python train.py --intermediate_size=4608 --attn_scale=0.0884 --tie_word_embeddings=false --beta1=0.95 --max_grad_norm=0.5 --schedule="cos" --train_tokens=1046000000
Each number is 500 + 25 x the weight over its row's rms, rounded and kept within 0 to 999. Layers, rows and columns count from 0. Numbers have three digits each. The size before them is the row's rms in percent of the matrix's.

# up: layer 4 MLP up, 4608x768, rms 0.028, rows 3496-3548, columns 384-511
# down: layer 4 MLP down (transposed), 4608x768, rms 0.0241, rows 3496-3547, columns 384-511
up3496 095:486502494552500462478422511516502478470515487477478498502539490500517484494492516508501507436483483485537537503493544497497489507533528492476440521463477506508499518503463500457454537483487512475488465499502496488477528512498468511477484532652502531523473462486545470531506553500482518520472513514492528498520545491498479480459426503514487492491461513493482484524482515514477466507504
down3496 089:489485497478474531556571485481477516547505506496502505492475502506510533519493446482523463554477512530466486484498471493495472477448493510512518481526516495490493496484528488542553495518517505530540530496537511498519477485494501498496494468421473448491526518492481530438489469491526479445536479477492449508494484483499528486547567508483507504499500487509530504472478479483496510520513
up3497 108:525512508521466525487492540513530523493428534533502481491500470524537495479492482504554511523509480507549498510522497487462453508525515487515436482488523513506492509499496512524531489521488557536505486536510515459537498489528452484505501507505556525502502455519475481495499492483483514511531517499508493480496528470506500490492495508515531531440508482475524510515454476524520529505562
down3497 112:523491506513468496496509512518496479502485501463499521485516488494461536508555451490452509475503519474517488511545527509487481513477500514528523449530505503486521489452513482471481503509478468452513540507517474518506473533502525465520525497457487517516490541412489519492472523489511469464476470480503517474528517550497512491501522525510500492560535499529524481495520506492477501468482
up3498 105:530533536511503477513520520485483521494513490486501474466540512477460548483500554516531531513472507473534480489495466501499498454507558509503485485520515498530474504496468512520522446553496566521470483536486526528508492460550514517501497524490504518463537518463523485518483506492491464520516501541573500522510509500536507482499453483529487473506486496498533521453505506506498495515496
down3498 104:475514469515488506547480461484491486476522470479494481493493487517490543492520528539505470498468489504510526482520502533526502552481525525512506527494524452475512514503508533465508486489467494512528534478535476507488528483478474500503537491477472481463493519493528516449492488508530487486513506475540505458488498549478468463497508480510493463528482489529452504478514544534486508450486
up3499 100:517506526501459509484476531495469485502515499533481485522541495507531499547471533525484532493480487458554487495467493525456498501503478477497419521510521497468495517484432488528478488512505506487528493498517508503491547504506473532530471544532535455481523466508501531545534483460498490526540471444532529492515491494479511495492490473567514480507486513521508491486474502479465482503506
down3499 105:476505512483498521516499498498540506552518468506471485492477515480518504462576473481514491517496542541474524491483522477523526507485573524524530515471516486494491505484520479530536507494462506503531488495456493502504475468500516472496526485453462482514469519529466500479456519511490498486504496495485466488478538513489522498550495537481503507473506449478523465508484522471527497531544
up3500 101:485447532482492494569515474518460465495503493517534522487495454511504497523465499500484488515485528483519481535514518516508511530501532448495485503480491512537479555514482464498523506522525536476478475505525492478528492541500554500491504492479508470487499524476462479498517512541540535493512501527512487437521508471508484508533553504447495519506533536500477524481498483504539533471476
down3500 104:529489504518484486497461538495535549526497484503459516434478504466500524531496484519507515489503529531461475478497501515506523494464493518529469465514511529498490521497557462549517475522503489503462493525466495483478517456458458561453491513479507459535534462530536478512509525496440499534490520530488448497514540505538508484556495442520518523513513478527510453479567509472534493508502
up3501 101:479520521544527508494457447487504540508528523483500495541545507500507511465499529517522501504510495507523517547465490529470498505539482507545480500501457495469461487473492461515516485513481534483518507498517551483483532505500520495553509534519514476488555459476477497526527487486457508523538517461494494493503519473542514513469494503520508502545470476475533457477506528467493486522497
down3501 100:493550503501492494500512544503513499541469457475518538467466512501537483528528519505518485484516509442527470487522510505498540517527491507533517483501488499539455494488504482485485493514494453501497534490497476504447510498507507471523494499454482546521465527513554499515488480486504519531437448526478513470498506519498479445538475489467438523466530514535516523517483527503533533490501
up3502 107:484523509493493500495458518498471491490503467511500523492518483491480495500509481510506505500495463464488481509490509515495458488440525505484508506456525510475507514473478495511499507499470556487507496539569505506539468520486465513514501529515541531491529500493491479529514467477529480521504500471535508511460472479480531516531466533575547495503547491500525483491470495521443518524510
down3502 104:492509512507515525550509503494523515517498496501478503515453493473497496523499497464510522470477543502477545447573503485543499488506460514504511517525539487569487436501527493480494510482487498509528527481457508504488504495523517464498488495473487470509448503519488525472501519519497551453501497541470488499544530510489509486500470482485483506498469529475537499479488512474526481482481
up3503 090:484471475485491553470497465533508459491511441494489474474460520490501513560491519497504525507479515510491485487531503508549525502533470467527511479515437508526530479508523493528480485522529509531542516505506570519493492496503460502495466521465509486485514554535515462504478488514503535536518518496494565535488468496507540471477513498494508536531463536475484521510459517554499460519476
down3503 087:484513493508466465512512512451488505539492517500482502533509515512512523430509478499497495478508505463494493495510478505475489504464510549510502530526505527479489500498521478491518481470487496460483463467505475484496528514503520523492520489494521537512456478505505499472534494491482503476482488483514463421546542538501525519542485463525515503471507463490492491494550504429511497506541
up3504 097:471470520527535477508535510481477480517518497497514525518455472508503475510500546505492533497505482504461505477504518492499531499488497526524482476529492485508437475536515531502519495512505484506505460515538518425461498477497494480479491510497533488482489489510534475503492501491528500491479472534451499509483469515505517485473456500501546533536501496520505489538497478474495475477532
down3504 102:527493513500488501496474492499504524498489491558498487497469473451483495519467546477508451492493507504507474488481521487479479532531528501524516509498544526550533488484497509495476486483502487475514547545482499484495473539490508508542501510486493479486538478520496430493496490478518503465514496484483498506501478524479463501454539442504492515525498482506521535486498510499517533497475
up3505 095:470502492483549479533494479494505491523520541493481494517506532481450512458539494477466527513496518490511563522477501470498547529550508507458520511499529464505449482509487537521517515518493494531482520521478511492522518456503505499479498543494486532520501481476518525475508465472537532497521493473472514499554473538478520480493486508501519513478481485482549520507510530508524458507500
down3505 090:546508531514489535504513522483483515483495446510535537517504467513509500550452494523519480497489472504488450489497512510519429477453487502542457498501475520516539522501524468473473504488500486492540479507518475512498477546479521479500491519516530490501507492511459472551471541503463474517484499490541498518465533506484461511491478520519478510481527540478460504486488488477496517498507
up3506 091:492467545509518492518494516512486505486505493475512512486473546541483505508488550500530499498512505501528501503487489466474510500493523504535481502495497478497475500514563510485449488563461481516486443462502545484449525511513509515529567484485531479504518476507512530521451488454507494514500515554516492501510508497494566484533481519548523483529470493484493477546477483471462546498468
down3506 091:494533461483473493475489498510500538524503498496485488500528473471514502479493483485493506501471510518460509476476535522510491486486486491477499493508508522499503521477475476506564488463506568513551522524492469488566477489490492500476451510550498511530489522490498459506553528529487512530517481476509546482510487495495408526500519478467487491505520510526522503470516500514478453516539
up3507 098:486498519495462468502528517467481473509545523518505501481566505516487522491487499500479492483454526495443467536543499480500540480494515495508494504439479508501492508471469496526505545521508483490508506507480505487504486454502491491513502501493512476463479480509510478507511486487431472496533546504541494534490511498496487498501480528536508545492465514522515482480516523520471500495438
down3507 097:501507447487517559485503474519537518502483494494508499547452492501524476477494519484545514518517491447513496495466540528466469515516471525513523497519519519533520545531545477472523458495464464479520477525469515512517512533460508495473514515530546509505522532509513522464539534509545519508525488523487517477530467494478498524492537468454484465537511474501500506538501484482524533475540
up3508 098:515481509448512550540508508467500539457461509513482505518476523560490505452499511498471516537485517465517471488508527501460490529489527494494494476512487550502494503493485465464510482460511487484512510517557511466465488474505530485532523490526555492534469486424524503543491518503568504473514510506469482466476533474510538505486503496503493515487500483504541508465488479522444451510523
down3508 097:467509517522471494482487476502511435547519470504502498487519461432543486540492491500505504499513463506489509505464485529530523499488512510515503534465525447498492518499511532523493511523505488502454509465486483547549497522480463503497484522471476483492513492551504490465537489523451506501485492492539522540479452484465469454523510520475513482504501507489473526552480527485551538499481
up3509 100:474520528454493514478529513502489475492520554496490477515509540505550518480490509500525443478460483514503505491445458507506476489485531510503495484482501482469484495518535492509491484435491499512515509527503493471503409520454521510518479540491515491506473527464509506505469450517458523491523508492468476535486498527469539505525507526505484506467506483495518489499486519479482482516528
down3509 104:492534502500522489508523479508497525486518535505504472478480489485494474511550482472503438534467493515481487517466509507523517510532529503523483563484487480479494507549518522484556478510466525507471494554517482458487471492475490458506540513536465508519494502488495464498500483491533508466490479535481469507533477501452484455480518520469454564445467503509492475520504533505465467522513
up3510 103:542475519522507503467504482502489507503515512457482501504512491529503490521483513518507517486467513501523550516498470504497550503492500528519500472516491496464455500505496453532441544520516511493540508505513515530490509505488528490494493519507471522479511529479480510477492478499491455500500513503535501525543476533495522516556494473532543494482478484511513510524521493456454476447488
down3510 105:464497483513557497496491522512493516486509515520528514511516496477428491469468535524504476519488488490453477521516500467528483491499504502549508479501502475488521497498470474466502466477485452487510489466503545524506523546493474446541512481539535507482478509515526527506477506509495481503475490466495505479504482467459533503466498508493471510509496499499528519490503497492495469502496
up3511 099:494474509463510500498486496509474511520553536504541504472486483534522482496494532576525460527507524513493499554505545507535509513511530479503485473517449529472486488481470514512491490514481514500467511519512517529492485477490513537485465496516452513507486544510530480510547494489543475537539519536476536487485537534505499487488532461477546535479482506481458468513533517448510450497497
down3511 093:468498485528502542509568537504566486524482536476480490528486481496501528479516537478479539437470480482495494503476510486502488475510484502494510487493521445520493501462482484526439474510542474490523484485472483480520517491522477496507537499530536482479453439513454520508449499498458539479510530450508505513538451446513524485459503457568472505526513535504531487492475474491487489473524
up3512 111:434481500506548497506456554515483514498531506485474539480513530522500511494478492516523513489494544515478473500529465515460504435504490459512512493493452494502477517492522500519510485496468504526510507522521512468494495490495512500479539500490535494535549486443496531513511508509460549495500487525490507499491482499509525496482463504490551503481530488541499492507481516479485485576464
down3512 116:485489519518484499470499498520452483465534491509441465553487479549490482470521511526502482488475478486517504510546459506497545483528504462505505475533503489515484502475487460544478445471555521472521531476506479495427526488516507483527487467506480481535490513454433504528512511513476537470477511460504493477523496485516528505526486493467496464458511522539521507543534494494464542482495
up3513 101:431487519522481505505528531533506514526450471515475495524478582476526499502475575511457505517474522520471536492465488513497501502523509472536517475519493516515449519503510436518476519457508512548509501537512494519481485504473469520508503516509504504480472498504473516522480471522505512503496527502509529492494529524501529509502500495505466505472522496488540458470502524468509474531517
down3513 099:571473512481517501512506488477514516505501545467488503496521419503526503491516517511566515518493419497503461512499485483517507487458526518490476538465486489448533488487507496489496507512464478481547477482510515493514472504473537505514483523513483515506508535493497501470502522486448531536515463508467439510506483489485490479482510516515515490494501507512442540531486500516471499459497
up3514 097:488503539505531502524462470520501558490491527479502531504526525505544528495500495521492506502475550479512504502512479534508470465502485466501497502490519505463505526549465473485478540541514529531499513462517515478496487455531516494531504492488504478461540452517511506482516486486517443493506482507493466505546511481568492530531518537507536534502447564479532458496503472487513534484507
down3514 093:495514501505486506469574486499496523482517497485497490481516490481509497487507512510556503480510481528484508507529512487476528525530490531495473500521498485516472454481556518516499519497498520482495527530474483474501490510450498501503497526493485491504482490473526487491501491543501545528501470527513559509494460505433529501467478518490487475498516457488493528500473539512473491506469
up3515 101:531516505481486502526526512489483474480456492500532460488516483478502464506521461497530456493514513493502522508553519522489529493534507471475499510500545498514541526498486508499505547477471526532498462500494498511526533508499499508567523560492496547499525466474490499520520491500473493534492478499507521480523497497530497480480498487504537467485568458487487528488527553471497503484534
down3515 097:460450493486499498476471488486480553513534537503485519490509500532487501524499553520473478542489488504460509475502510499499494505514483475535510517513432517487473430483538471517512489516501522488487496518515487494475433517482457481447510483523484507512486561503517475486503499540516494431489543500476477539483504494481492530530483505491458494533472542488530443531489474490486485539494
up3516 099:498535467497503486477471469496495460487523510542469515514479524527482525487521512497524490529497487509512521492486504464445486480462544502569524511517506498482484469509549467504516511490488515506473506500530487468481450506537502522519491545486538491450531490502530510515479517531505511513524504520491513530526467516491511489515516514540515527499487469502504520514486511462526498520489
down3516 100:498526509494476519538525520512492461496497466514506483455512471492519499498480452474487471457508492523480501545491517538517496509502468474438500521492541486510486527485437546466483512519509501543540475476494508513521496513479486500499476480539475546517498525491482511492523503488488471473508485463490476527464482489497487505521534469461513523542532505503457502518491494552487484488511
up3517 094:516517488433476462566479464496519482494461493498520517544489481491480558532471514507493523472514488523460523471534504532484495500504522504494501486471507493501477488486473456518454545533493495498528517512510508479481464505525484500501502512504468471466509472525477487510481504519525466557484505533515524472498478502488519466474486514522548509489499524505533485469469513456500489490510
down3517 091:508493522559546539461536526510480484506526508480499521481525538510519481461533502524532507510482483491553483508479494501512513496490451510478466508510467491498494528514528504498499473462520503487477495489516464491536553487488475489484462507510538531534489530463498496505507487459499529484499496477500468512507529515507501553506512491481474521495462495494476496550516494545499481487524
up3518 111:455486529494520520514469541527450529510530520451508462481522530522474451495475524492515495483552525497466544543523497527518511509510535469526467497518481483482480502492539496517485463475516514561448480499548492496461490471493481509459504492527515476474466483536513492462474480491508494488533459535458531505478535504507453514527495505449494500507492500521524498498515532483480486520494
down3518 110:552520513503489466465536475497517479488493489496503522479484478459520467503520478529460532526457486457530519474511520503494524484481512519476492487506454540500509563566449500455531530523489507507554487485435494510478463518556500490489530494498497497510466507480472524512458479520502522509469465528480477535522452496517518469471471508517484521495508494455476491520492475526548506482512
up3519 109:462530474518523512524526550502490543471454469537502491504514454509525484505519477503524504484523509533489550529511525509492458491485487507490502490482448485527496558548478533531530551531518490541530488494516479513550500504487535525472525509491530546556561438484495506491481507475500484515498488507505533453486522484511535479523492481518483494489481509451547542512515523502534489532502
down3519 106:541487482491510510484465533561495497511528516476511486478514504514461481505508546477516500482497462498502523506468497538553487502523507497513489507517511509438440482500514457499460487487518482491466511511497502501446513492503527530565508515518514544479540539519472492500468516483500518490504508476484485506501496448484475464461501504504477502508539513528536479433509528466480442502502
up3520 101:499477532476448464486489485516496504504544512479501476479533481475506504443469522508535500528476496490534508512515546482464504538519519549515507485552537458557476491479483508520473507460494502499481499487512486486483514504489498460508523520496462510474493463492528466511495473502469498507542463497490495498484509515501523519512514494476511504517485493463518482551470430472486496504519
down3520 102:465548482525559538487531506476494468509469495500506522525481528522461534543535474499490529499524525513466515489524484525537496483503467483483457478479472536481496533545504466471546487525495481508541471505509525509545482494508514515487488500537516478545532509496477500492546523535520485492461525480520479478493474524534458503529498501513514513450542514523493508464544546552533530519489
up3521 105:497499536478519548494489533533531480521474508528499525515492481502513458512466488524470464519490486479515496571523497485490512520485525471466514515504513480513524518474519436514467513489527475510511483523472519503510521494478479483486524503506496537543478512482484473559479484501540510490531467494479467447440532500530537510500461495530555464502492483494521521522465517517449503525463
down3521 104:513475450539557457506526449482479501537526486467480481514522511508494504525530510504502510448534530545505487458463487505478465507516479562536485483532526553499485517535481505527511515494483527518480516521528525494495469505525504502519481486510522489493500478535496516480501503503504463542461513559526492514501461494494449462497517459441470570492513509514495480477563497500520520473523
up3522 100:531508535510546532502516502490452490512456496463485505501489523501482490493483493494534516524477485487506485496462473459496464487511488502530503521495491545569431497498518509536521522454458496476484518512503500469499471509501485512495529506537545504535490500502501503526481522497470516500507495548530515508533473509497545444521500528523528498527512502513516486516491475517521491546467
down3522 098:463467500519502532537520528503479509514497491542484507538521476516542499523520498547517478533484474533516507527521502543498493486457478474496505458483466446486478512511473488500518525546467523494476532466516508484490518504493516490521509498511490524465519507502483532452499495535521480505488536491474508520478523503490526568471542476465525466494501477535541481523556534528522507467516
up3523 092:487472498509489477542532496472544441489491480530482508484482507500512510525522519491526506506519477495528509522481472499494529505512530552514500482499510507497518536521549453512492497516484466458496498484493514507462428525503498482544514491493572480500512521475495544525474480495522477529450509540498519514526462577460499517493506515502474485481526476513538494502462458489487486490514
down3523 089:520543503532515512465455515494462566530526523489526509520502463483504490461490478496479462495485509530475474480518537521486476501483450463471530526488517498548512489479467544476502501519510510521522529504465485507507556454487529518480509504534489525514509463551497476494537493530497565488537488470523476490501476466529543468493486465490521503499478502489469501483549521492522495526510
up3524 096:500519511447453470466489501529519500494499495571533500495456509467523536524526449519497465521507524477524511517511456466506503476478477506538528492513509511526500496518487499507502505538498498473494463487467540525496502488532499476503495521488509524457556478468540521493488512525524463491472442505539510499441536517512505515482480516526504495456567491472515470467525454469504551531509
down3524 088:490506479542536524499531523520468488528453494465499504494528476547493455504479549512509523471514484497457492505464518511478518491539495480468485523502483467470530475501530508473499483490476504494521515501562466499501486516496505536479474490524485489548466513511474502454506508450541515517492536484480514532542463513493477481507521479543551512511443545489468528506504526508506463454493
up3525 107:517538510539456497519541498512493531525460471478552502488497539487482508501518440478513519488475524498478516561499494502473458493545510528534488528468500548484473525482529482504498502510542475507510517487493517492485492499507539507492496505483528556503555481493466538522508491459489462503436442502524491468511545508525470531474508508560502521511506504499520520503484519533505532533516
down3525 110:495493491482542529512457460489504485512519497505502476474448501464485488481471513508504502519490521505525514467512503520528520531432466485494545472515490481462470512512538503537498558504467502498535476514477498510564493511485519507513486507525520527474489500513503435494517499527534465487552543533466525508518468522473518516494470523488478475495533539482540532466533513467484506472514
up3526 098:509481521518544512523502477485469494496503464478518488449507553533487531448517511549521504527517516525479517451507544521457459520539488491439490503511515508452494469523491517513474492517474507477505496524532539464540482514508528499484486522516492494497480504469494533511467498514474484508481474540510499540502465472498481474519537527506501495509483508515520534484490504518476489521488
down3526 098:475528478503473503507528538472538526476485537491513513570515488479531515575445488494474509500496519485481471483493474484485491508516524498551490525456466452522491484472498490482523452472503514515511482491456452496548514534438503521497534475516498487499468498473522453473492511494545517512487529511508499514492537499473513544478452542513470533502543495455484475497502558486531511479530
up3527 095:500541511549478482498544547495551478506523421492512484507526520492527473504518450482507503457465521488519485555486505500529507541527552462563393491537508506527510500524557510528484523502481494561463523463462450546473478508499481534484509495529508529509532514459489519491532482452488494493469473512508492462475522510504531525512433545531463502513472504514515491450538506476516477530494
down3527 097:500452487460536510502468499508448492496477535540495532504507478555476565493525529486550467547507466491490517488504507471450501467486432522424572506453494501486491492465484510491482476486532538445535485519537546462541520461516524501476461535496501488504458472490502478478473519491517495520536524523516541500525512541469491492510523489486499497486517496487481522553500498516480488486493
up3528 101:485430474539476530510525514521455469467552496517540554477472497517497486519510515475519482495485518499512505494476516504502544513496515448492512495502511518549496504496465498511521536517460505533490459497561487490480495510524482515496512491522495493502478480506512522518502464529516510507537498577486520545511443520522523489488500493507514532521489487569484515479489494501476480452495
down3528 100:476510537512465492462496482511482472479446500520520498504490540515480490485479473518478496526478515474489473528498465487446504528536504483526507488520469510500506468459525488506500498526487528482549552517498514479534494494473485507517511502544527486511517484503474525510513497474528450485461490477520523488525496541489509511486539459501501494534511501467495479473528544494513544516507
up3529 101:478491537521467505557488496474488469506467479482510489496527521540468496473496495480555516475483521514517529472517489436470522471453508519495500509505508464479526474493485522500516512540493515501479469505501517473468491487487512431508506489486488484438502525514464509478447504492523442508501521521498491524517470494517500495522506505483513529500462484422474521463498498466484507485497
down3529 102:471508488527513526473534513478491497542440464522474529468457457482510532495465484486508520529510513504482521490534520517473485508476522513502493523509475519523479494506507460507511542490540514496537541473499510528448524498511548591512532503483558517522511465510505488505517503512509498525501493495488504491478548496479495531461500500546499509494492485579517523503534534528555517488505
up3530 102:496496530494540488521501539542539476518548529483466537477495466518503484539478461485514531437521571509485486513535499499489532556475497489500492479487478514501483523489506503474462486522505491521480520479480510488500494515505494515476538510523494498457502488525508508533499499507495529463493477498476540491467472512494492510531494499528473522497551481522507493469523549443482489497481
down3530 104:494476509536485481435486498505472497465508506494535476481524513476467464487484520482458509527503435501522519483468498533491452464554523509473462521527535522488530503472511497487495514486484492515470512543541502477522521477507514505500496475536487488506511489488450509496507491477565496492507521491550490475510497507515479510471525492501489492523518516493512545542476518543516502529526
up3531 103:518485510480448492485501497529479480512494512469501518498501477505494463519481503462488494548514448468512544496508479482470507457453519491492510519529551540556527512507526509504517483476499517531523502513538498498565488511508499495529489499488540503515518464507523500493493508512523534466474440488519497511491486480541551484473459505481539545482554526515485489507485477479486462529533
down3531 103:499536474501508506524482546523537509454538526462487505483516483489476499506513479534482509463478511502500506504546500523503540517501485492509528500492526502473473452472505431470470511529470472525521494477474477486527560478486510437505480517554511498497479499457507524480527480534529481505516515490513492505530530505512508532489569505476464511495496479491515523524494486497460518528492
up3532 100:496455493471423512501513498524462513514454528480509526487492423516512524491496486500476547506498466495525520508506535506486486521455494516532476491499478490528467507520490452511493487491519511505486489491487526493511482489529501475513492533508536459431507448476480522503469482469523485495482504540516496435495491475527494538501510466489471516529508495513494531513520524541475515499532
down3532 096:533523494507539516529528546507561478496525516537489476533512508503482508518525494507554498507481530502524472478485498464498489487538519485481467470489523501450544514497527521543506532543479477509486484518540510479525506523465520475499560491537514499553548510551517480494524494531490538497477466481511481549513511519494501474500515526492490524449524491502503507489460473495491496500505
up3533 106:491526534523542498510479507529532500486522516480507489488470512500564502487519481526539507523475522501542526544533547513514496535496480485525499544566479543483455544439492482495509497518478493469545475444471519473527537501480503473484555520511493502475534481463495470543510520483533503539484501450462509452502469508461501459510530515484538472482494495525526530514474505486482472500499
down3533 111:531475483496462472473511510483446500491519476520546508515498499508497494492521526470474481513515450515512499464498498503513510467469485473494527449450560490513537503489492502463479529508531456470452472485498492538497480525547493500456479538480528554496513510482484496507503529532520495518474512574482486534497545487523494501460489527530501514508485494477489501522529492543536536478497
up3534 094:518479526520484453477497504490487513497517493467513464495522506517505516528497507488522517511477529496553501492517512523515503560496465516482512497490530485544496475533509503502529505490492461465513507481527502517506489489502501487472467523499501541480492502491514498479536497537532509484460487508513517511506514510527502511499503524498517492507483517557504506512537475447516523508535
down3534 090:476529508485549526527490478504522524512446484522515476484517495484528517478490538506518494495547511459504507513491499497471492478521530494532455493539517479497521524472493506482470511482466524540519466524460462514504542498477487496501536503524520507516480462488508492467509494496492507484512509540481494545497543511465480486517535522522548520500473455461525500431465518530497482504510
up3535 089:460503531482499572536526499504439487484509569464500458512541501513486501516477508475547484517487455488539487509494488508498472523498549505522497449476531508501538472477497527508484475527516464519537518487521544480486530490495519485502529549496498521516503523502503507483489526508483524488487517507478485483558497509471501488477464479541513492488541468475471567482516495497513504499520
down3535 088:534491449517505448477495500500555470486481451531508559491505502514531463496501513512447474483496522503461508485548528489505556469498482509479484525508472497510488540521474489483510523501502510502476498494445461528516481508502464494538500435538471494483466479511503498510535468491495500533539450488532529517457491495504503495503541517459473516519468531510527449517510480512475477498488
up3536 102:498485498491497517507454508524504473521479478530474506489482488532485530501496469493461474461475511485494518518504479503510493485503483490511465535476520511525489526491473495522509449507501517525572502496475493483523484499510508488537480499488499528476540520488470478480481475493500518503487497500460496520490506521488483537504490519475492485471481521483473507514527523493492536473505
down3536 101:523506506514516437438508520502507505520513499527528483510519501481514545480510486522514495520478485474498518468502514493505527529503476526485526509513501523503493518557493458495503529521531487493473496512540497513459464508508488530477503517521502486550505459508527496510505525550511442525501504490528556443516517508479493508508501450532511537498509506549523475507491474494498481535511
up3537 104:542502481471498469503547474485461521485472469530514466473500486477478437504516483502567477477483459497499554495528500468498469503526506546530506480538484480485482496498550458445491505457453491473500515521472493486456422447508515481523447528516520507504462543495495468543426524525500530494503534498491504538542484477511495513447517503513499527496509512483479473508460488506509486501484
down3537 100:505519531502544487488494477477505525463481533505484545517471526481479463480495532473475512478536527517482478478484527538546441514470538496456479498531527528484462524529521496490514458520549562504485463507538476513461531546493476498509529451548492514447515532503496538479493476439460470505476495499539493483515503503494488505530495473489502467474484527499526496456517503539515467499540
up3538 093:515492504511475526467493493472495517491489509537556528523509507523537549461518482490503509509487490462460488466474552517499492505507536446507513483498500539453524490517506448459506511474505493518513476463517488488486510483541468435513515481493469472504457522556506494510460535526536514510461494555509516516451462515519536524511522447538509542513502500492494522522483471521496470508516
down3538 090:502512484496513484563489506512522478504522506478471493495445459465462478532494530508486506526533506547522521508506458484490510491510446535518466539481489482539474494471501512503478484530485519493507521531488524517524507518455516516518444551522536549517564482480509491517514454503502495493524495457518501464533542482434516509497471558496484457493525487497533496458512529502486504473470
up3539 108:505529484538490526460528468524547520501484541482490502480506520482501475473498492481488524562532503488546490508488515465482524459496531535480469474492511480512523488468492502530471504504488518521544469507511529494547504469470504464536494539510489487525523511511500528523497486496457498492525496495547526505522477544478556494510523484527495491492534490508539528506503537483500489531515
down3539 112:485522537550490483491536497474465498484479469525508478564530488485514520514460479514509498492533475537480502516527515507481482499494492491498494522528486519468527484455470502510508468475458549541512480492502504502485489506548513506503499508523529529510527521468483495503510471474502513502520521489483486541467527544532496474510490510508506509506523507486476478485500515509508483540448
up3540 102:505527501464514514510506456474515495512453476487591486537522512513508482470503487510518514471525489489481511484516539513511447517504511513466513503523474541507495516472474502505549495509512482501507496500501537539537513488532512509527494512506508551511575504512502491495513508536488476514515486534483521499505515555462467485477486522474514502509508529545484465518495533460571486505507
down3540 106:487510509507505472499457531549514527487502495510474517486525500474503496455516499481505511549492451465457514518501501534509477519484496486487516482478469481473445462508459495527497507483487469514508465470484461490506515497474519475452489536481485493500487531504504443486453483476522549494504507502480525510498533491488556508495473492466515510527531483493527498499458517519493482490490
up3541 106:492512542504485452524532502521488499497507505542522524486515466529483512471494499485574461506446485480517480521510499506545513503504524516512491453520485510544498504474534487507520489441479483514482486497517489504519518443473536499498483542512494510485494471538529523476458488479508516510478489506439496524526501467550498546510475501505483559458507478468459510491498493523464514499494
down3541 114:490483469506509495479516467478532503485474468481503498520468511491536481519549472472504473534522529471533500477488499463485513494537485489473464522526516529519516470493477541523523513488539506485484491497480512491509532511521506507485536510524544551496477488492520472515514495529503524510523538522494511507484498498481472461479475505513477486533539515490473457448477474437577458535520
up3542 092:506532506486532478487495514554469504479488510491481468497485438496492522501522514479494470480478505558459540502540518520497496479496521481552517528437455526495492495500466486531524524467466531510542493467528502486501501476481486496458536518500492511530488483472514535484479472493472445467475447492460502474470548489481538485523499468573498524522504448500499485434488499496447525492484
down3542 094:483471533470478510503535495465514517502497502499513522490534503492491485445492531496505550535501494461509497551435500544549514470484459486448468489522517482493511479521497495495469478483483498488493493536491490502480471487518483477505500478512515499509516510508491466524464495524521511528539558486539496503504463485480454489477469530454504467484500527498485474553502520503486494521555
up3543 130:522492531478499510512475502532506504481504468466535495506478479515490489495558516500564518498515475483478529489508558511503551524534482471499480451526490497470486523474483522492522460540495459477510440502469507467485483526519493526474506517510559546526522534457511496519419501537499526509468532530467504507477498516501461509486462506491537494458492482495529496537510533511515471446533
down3543 140:510490517508515520485489502478497497481480519476497506477477504525502478523524499509499507510497509495559520499499500478505500521520515474468472497517551517508504507492501484489547485511514507509511487533518493506526505518513492510520482486449528507495521520493481501546473477505504511529477525520500507496498503507511497495492503530470504492506480504517535515478492494496479506462504
up3544 100:513518501483527485468493515537506475471488492504532493495501482516514496442503484515497486499521502472512519473526536494477509459501495456514468491521515510460493481478453531471456482502530459527470474519470519490549461491497516493532516508507484476520509503440516493502517520498469557503486495465519500500541556488506560503511461499484519512454567488500557498463502467490478475512499
down3544 098:511494459499497506456510467488539493522533526499496496447551502462521497490513499475540498559488532519487544495488496467549517509477505513501531528527520468497532541554519481496547559540474538491502530486511501510469536509463479458448485478528478508506491486534498484483463497516514427496532538505458509495487538499529462529478498525483483498493477486447496518480482501512484525471497
up3545 111:559503544520524500504493450515494529477482506455498522513511510491522475524491517510475482507492496478520539492481513512504527567513474470497464439499504499480523527494517476517496487510493468468459486486475530475501468501478513479509506530565543501555539509479493510509451482502528493515480546527464527516531516481458490540542466484487564465483487484495495504564512462542490482460496
down3545 120:530453481533479519489485521502519561519496475523506506458515481517484518508512487503515502531545511478494497486531459441491503521495490500498526496483526520475507513490471490503490483533501521470524474520509437492534541485463497529484484479516491534508528492473519473505521479514493499495480516480469506520478523492528468484476503509506513487512468518515509472499535475496463505500498
up3546 100:501471503521472495486508449487496505498529526529473496492522483491462428511502487492467505465412474448520461498486505493472496494511526497533493510511516517527490534515477486480526476488490492461514530547496505465480510521491461499506524521534518487573510462506482510527504519496487541499492454493477473483502463511495515489463492521499517511515514513449522449470554525517534514525503
down3546 102:505489493494552495519491508529454503520479462477503486481492523505526518523472515522554458563519543525499488518520511529549524510548509553475515483490484516512537499435508484494510556543456492489470488481503488541498537472486491511476500496557467539490463493492514467519536510508501457525517532515522489531497517510556487521532511438523474528492468472506500494486443477518506478508498
up3547 107:524467515536482474502492536541500489459491497493518516517504494488545478572497453490476486528496474502503514494528563478472476483468468481562486523501512535461526494511493537430481487506470509506527498502494469515503475468459474436545472518497473489497503497508506498505538503502522538461517438501459477478492525518538481516491464537499506542497518491472540523526457490476517491467492
down3547 104:492538473514518526540485536508519534509507523490474517498477485491470529491462520499576460534485489485520488536514468548512534456492540544462476489482526488505486526494525501503482532496534548487477516526534520507479527541573485504468520555500473515497529450511510501460488491520508444540539530486518471506480486484502519503464448472506546481510485474520485526502492500468505500494494
up3548 094:492492485486487465456505511489509432479487486496503549503484456545518513521508528482517497540473497497524515488508503525521522500503477482505484524514511504515503525543546486445497516489505504495553477507520499521525502509501544496507525501508551527459469465512495530530492509512486543498499482530495492490511476531480548512503498490487476460473493471487529488517460489531510481483470